Weights of a small transformer language model: learned positions.
Each number is 500 + 25 x the weight over its row's rms, rounded and kept within 0 to 999. Layers, rows and columns count from 0. Numbers have three digits each. The size before them is the row's rms in percent of the matrix's.

# layer 11 attention value, 128x128, rms 0.0368, rows 109-127, columns 0-127
101:497516480516523524530523506503473522482468491513508467548477467499522531529470475491515517507512477456489509534542508495514522531485476513486522513442476513476503524501521486495523496498477462497557480476464498478550480471531511479510530486499540516438494510451489544477496468517541542513521511534513491496504463486495524483486494527485509540469552525483504496554514488488459479500474
086:524474483503477502490539545510516439535501515476508444481529487493520505464533477514492498502488532538530537520546530507503501485490482514515508524521516477471527513488481504516516560464543486485498479502489530490527555472482528504525493503492461482525486510469535497492464482535539472489532470530519521510504456496484478466448531487463520478482489484517522528503504519555506508521479
109:547495469519517485511563496495516479510492520559467540526516525501507502500484476510498520496523448546508526515495480521477514520464489523480479468509514457482498517505483515529458546466515441478518534474492531506494467504526523498483521499524490516487493479500489493460524542495503518506511536487512488508530489507462509475484488525538447476503519501420490483529481512491451530480499
105:529520472512497530454511457512463500509513528511489459446491500491498549514510483503539478492494529509490511468547523569507519509479537494513532536493501490488487481487476546493518525487523511508532491471479479534478449498523535505543479473473488491501477481459512521492506502508511488484537462473515486522525496547494495509507509471513484494463522481496536496469503529554438533467524
105:547502522517491477525510499494530510478472517530499503517499517504503480523519490480454519495494487491540442482494512493511474515515422512487499513471537513495480520483503482518485475526486498454487538503487485475480531537521491510503475517484559507489501508522496519493526481414508468496480511477455503473517550505509512521530467521517467500477489471453488504501484498436494566507516
110:491518499503508498539484489453505538492477476509526471490483500510506479485464447501490503496485505466478507510488509538510509503500479491525491558497473519503484478513513516451465558506544429482497508499524466509500536466468531460491522519497514515451500529508488497453493478559516496475499499530508478490498453495516459460500470503492530473485509516517468510444498541536469469478515
099:474526468474482480550476479526512532479482482509528482508495483517486485482486516462517504524480523504534505492504459487501500495536439513513516572491519522518479518499441537511504503549485482490508472442478471499499503501527467492503506539495515536496520489467528475506483527506448504453469515542522545519515508489473490539511503516502483518518466505453542507466454513503483527491499
105:484464509526431497497517467488490525498467517446513517546481495512462541476507511492495526476477507504481569485481503515514492502528453512463496522489456540531518452494531488488526496521494553528506461508490513535487478483483529493509487519511498466512490482473516500534516537447493482512507510455472527493497420497474493483538524509478515504492532474477459501501509510512492498504493
094:505489525514495486480538458446501533491482505510540527487556519534472463535478502504500482494508522466510482518500460510525474481452475519460490520491469504451519473533490465506492468554511501523536511544495504523519453522515547515497485519499530503498505459494524467464485503470496502510473501493519518517526497511504515535471484501526489546512553537469532469479487523479484535525515
095:513468510488529516520434533451513524511491462521532519478496563447492501530501498505458496488459497495500480473512511510535519497479475522492485533483489517506534500511443465534507493498503469477487551526502491473459463493490497501506511506475475462547511471497504510500503492466492505505466467487491534565525529518523525489515500520511563522477521495478466515514503517470541482490494
108:464516479540525495508516499501550434523495527529533474559491495462491499453477483517526476521514480500479496517521529535520557518497504516482493463478528513493504515438497554499487508474510519466496503535508483492487545492490512489475515485496470473494519477534479524489496499463533507496470516531493492539474491468494477501556518502504493475495523491485425499544482503491484465479507
106:489495504524528485492483446478509500501485470497491485413507498519507509512520491491500497505473455519483482515508535532519489460508533481533491516526522526452480478532468521524488440515470477501522528459505514516477462548494484523525534523513564485494489516528540496514484528465478479513494482452494499544524506508459508508490527492466500468519478472554528498476486493482477509510485
100:500485475542467468473551465521468515519493528510488474499485468527491549498505495500490533556497525464508474506510508515493540534503524482481556538496518521531516501441509531490496549453498488471474476481510448504499545482486475512485472462496495502518537506504523491502480495497491498533521526499511487473525536490499488448475471484514488537474515509501513523490473488554515497538550
110:510536477509513482511517488479458494520494537475469534527475497453506518473512511491517460528513534503541476476528522500550509494503534507553485468505507508512500514464500458480494532491517528509479505522503483524469564492472523505472493510513517493527495513535499476470505457516502555521521497509519506526511452478525501478495510529514505534520541526488439464487545546546495500459497
120:497515549495483474509509503495508520470462491486492514536482490492510468492485509498505500525508483443489510557507498470483473540549466524447500486505528487452525496503511528495470519508499570475544458502489517529519509507517519497503507481479450500465529456486486500504514501495481497514459545549532522501468558492474566537517516498475504519517479490519487477495465474481510513482498
103:469497513488527480478538476533501477493487496471541556529520507507516470485521486483473481502517468483497544513488511490523496547500499488513547477507549452495513520450476495516508518486479546511498493452473499456496559528482492510459526469512501524474500480497502498520464499495491536502484536506512484514494533515464507477531483468497469466511478529501480491527492551505527494517582
103:496550491545503466508493484499521563484531498508500505474486485522505485483467521459485523497506496533490521493532434438496463481527506512481480454480500514504459509505474545494495501573515477493507529480485510481501509510497461509517468491512496495502463503471469500466507522520460497487494492545510527485476527495448488571490520481507455498529509478504518500504499479498500558470493
095:480502495530502469504515507506478495464500513500508463526486517526526491490467523482529487487487525479523498478479479500497511508525527521506451493473553530536482478463524513474550548469523531471511499506456459513516538492501495478533514505505517500461477484530471540476507495517482514460513452511506558521476510505514504462528478467528548524488496509561500448494507522523471475448505
118:481491512534500479523489491509481472528489469505473529512515511495499454451499544482524514497522495448508492497487530488501506472486496521482488525501495496476459490483512540525566538535509488478492463529474496510489563484481507518519514465459462504483509490501504487483506478596501538495511525520465511520491483520463487475493480479514459529486461481526499535534512492520516482466548